Weights of a small transformer language model: 1.55M parameters.
Each number is 500 + 50 x the weight over its row's rms, rounded and kept within 0 to 999. Layers, rows and columns count from 0. Numbers have three digits each. The size before them is the row's rms in percent of the matrix's.

# up: layer 9 MLP up, 192x64, rms 0.239, rows 79-98, columns 0-63
# down: layer 9 MLP down (transposed), 192x64, rms 0.0895, rows 79-98, columns 0-63
up79 097:460609498410538492486449553462512482571573543430548415513500501535489512584542500459513506451538494471562496400478501524438526548389503502567418463497488567469466379535561595538491500459486513
down79 098:511528482515450585516608432515519428476536551435497538562504608485460551385470517459500440538496574499490529424490484485468483511402408503545474479571532452439466477531582441556503561510579461
up80 111:571503626399518508414458472489537515537551569480486454450503430539552546541364588465583476469465476526476524462518574518458498461483488573507451507465546488429571531553577514445468499440511495
down80 124:443496480576474574450426465567511551518515484371594579525529362440456545488473526460569528466534508514501481446503530527547581466407607463531551487463499486520491501522478468446495570506440482
up81 123:381526489465516437543449452487477492450488450499473511604482539475519414483560542449572535470510535557469491494527469492536461470394464465525548524472518566487434494527607439434525560520660488
down81 130:603489499529534592448574491519456446535480479497446507461517585549517517588467510512395489529455454496540442547510508510445560484607527489481479386491532386500514480521415557515489468514388552
up82 101:544568512481516439427471458515564478516549532436495518560469484490555489472576458550426578560564525435547450468501543453426498516491596478492568473553361447526423413461437528559541528536530473
down82 095:555521509424543513567489526536646425563462507570403443543395511492475474587494463398487536495523487587476455540456486474469347560494487546528514522494506541490545495545469502490449504497480487
up83 101:470474536469502514544457518522506454454464445539466459464497437530531471562478516403520525473545573401451488451509453528485583508658513570480535444520515525521500515489586335570514488502569472
down83 093:525457505511543514516481521581392482523432534583391493442451526475449474519518515576501487560457475597499583443414576404484508565431464536517578473494442496554457530527501589506520419485480521
up84 098:457450491490614430454438401441461476523556495551579457609578425513553496502473559547456521489516570507540535494538504462418491442399466523467513492430507498499485535518510557493524641484465493
down84 105:498518502509391508509580441423556551461489514455419466496388504526456517560518568565474482550480478478471486489449493445495577491556464539521457542545508478546512454491561552575530384447643458
up85 101:495469498498492560510507499519404544490483496546568479525458476465595438427423457541420459507526480511458575552473505515547513522464498438569448450477603548508458483534571496542359508524635440
down85 097:492502442560485414413496489542583513505436503415458502556543520503491527574573538497500445537426505530577387484581477557528525450521405514501504544532455412462496467514457468578620479522441521
up86 097:531540394402433589553486433456331557510546522499515558525515459462502479540502509516449516534485555436487596512537562554460482530552428557522434434498497555495518489524433487487445568515507543
down86 091:448504589561499459391485554471541460547422476462423506499419447479480468497541450470548552547462418531473491437516505395540482541504493599514582643506545451529461563521513550517468494544542484
up87 098:524543486526481516477558451575435551434538455479458409555465497475474467479598516501526491520416562444506482550480398517467557518443475416477559506510497527465546493505604637562502588567500444
down87 089:434420527432561556542443556466444531546494596460502587480501540542513503556496517474457506430554422469399491472393500518513496530560532573518489483494464547526523606580426422446517474434534483
up88 106:501477416480514529527508577511483593344519521494529463529555478425532486393518442499558479515462472508513457483542621432430519473522465541503454493408529509585547555487452557558518504540418529
down88 092:487560515494441506461616432431463569531596481551523482437541569503476440553541568468453536480448592542494526522415419591532437466486473579485397478522481468479419513489510470546464493469526560
up89 099:551524488481484591478570593564481485594515512590487519481491525384502531541532574510564560556510432571548463424514497458502486473415552476455561504429476428474542473416466481439485503396472493
down89 101:553453436408404485520462490434579527470481441552563460465450481504514468522533531481513524438534496624473486476474430537546562540487413521514480605533402588476573479501512487593530451496486566
up90 104:509560476576525480459508559482439418451428453473498542428607593501537488542490521469487414435491464575564425425454493486531501488558436559435494603442514546482487430505515564454528423517546521
down90 107:440459454436532494481488446502492596551532516585523429574429497506414539463516468473495573514513526417433571539546571508512461556477546520534461379550530503449494578449486442486480625438509486
up91 100:522479474489501469489511501399522439447455462504629443493596426520497426613615537481465460533477550478476454453516514531564502473489470599507497402522463508397446543544476461519494522566549512
down91 098:493475534500494513514507517452426498514475465514409583521504644532453606448472479432540565467494393509465509484473532458466504545526528541590604531458540419610512431429496455506454533504478490
up92 095:421614580488489500395543475494424530519518470468504495517506502539468515397564437546436471489543458468496448476499474554459501454537492503538577416507438442524446551487562479525562567556640538
down92 098:525476451544446548509486543470549416418487519437443513541509513480520408481503511584543486562560650557463524514451494538534505536437433476459455495495519628407561568541519507479488470430455448
up93 098:358453444510496509436529559558439507537510424516514448530638548448456500479492485601457457488494500577493440510464508609494477500495484523502571515498504539585411533515541492390484484475564508
down93 098:577550486483524480558473440411441492446454541434485593466439487520537488557543477395543580471508514437513519506581487440504505505507529447535456469485554457378606537511506497600553461570444513
up94 096:562434595481576486564437472436510521568514539403479419431529520576505526440509498501606546520478438395487463450509463513477473504503499537430590497533506542569446501525509605579474472474500443
down94 098:479524449537506501464525514532553532549443529613565538525508406408530509502433510436471498435505528505530522584513480514536485471509552431422562505575577478368447525537447400493504465542408538
up95 100:460446456500498462454512482525483544421563456406593526478517622453506485535488607488456541490533530456539571530499548463459460581534502488459404608521553488453471559526420463425458490528503578
down95 097:519572532503545569567493484525502502555470480633422469524517429580503479488515445522488531476442470482499446434555396480549504459429464574464569421452479588559481496522431526589555463500423463
up96 099:486471531545502475557480501512508540536497554538490474566433441468545505525560504457483523499551559476488475408591550493444469429546435452471514507409471626416541384526542493620475534531483407
down96 098:491509431541473503514447547512485527493591489473459533547513570597468508483479521580522499441428409447372501578435455441496519497529422612515514533501542465501467531519527554560540411441569430
up97 106:511480466602543409482468430504439466534531450475542483568535565481516428459543517536543459488528501389525557468491632535579516520552469446507512435515435396479456500559555442448536429493522549
down97 102:453533584479550581561548538517500493454499487519482555443490535493526484552402446461415520449485513636477429540503376502456535504501493528479488465489588615479560530445477436486464589456466484
up98 115:435523433553501469507554443498497394535559413521553506518497605550482437523485536509441560469427536494570491566495473605497442423572478481492460519445442455512524567527607446443456461559536522
down98 119:516442516443552523502412526536481589383440560478402531519505520402552532481525464516517448490557518502381524480469550457513517604441496555533551477550565565457460488482477557498559549413483463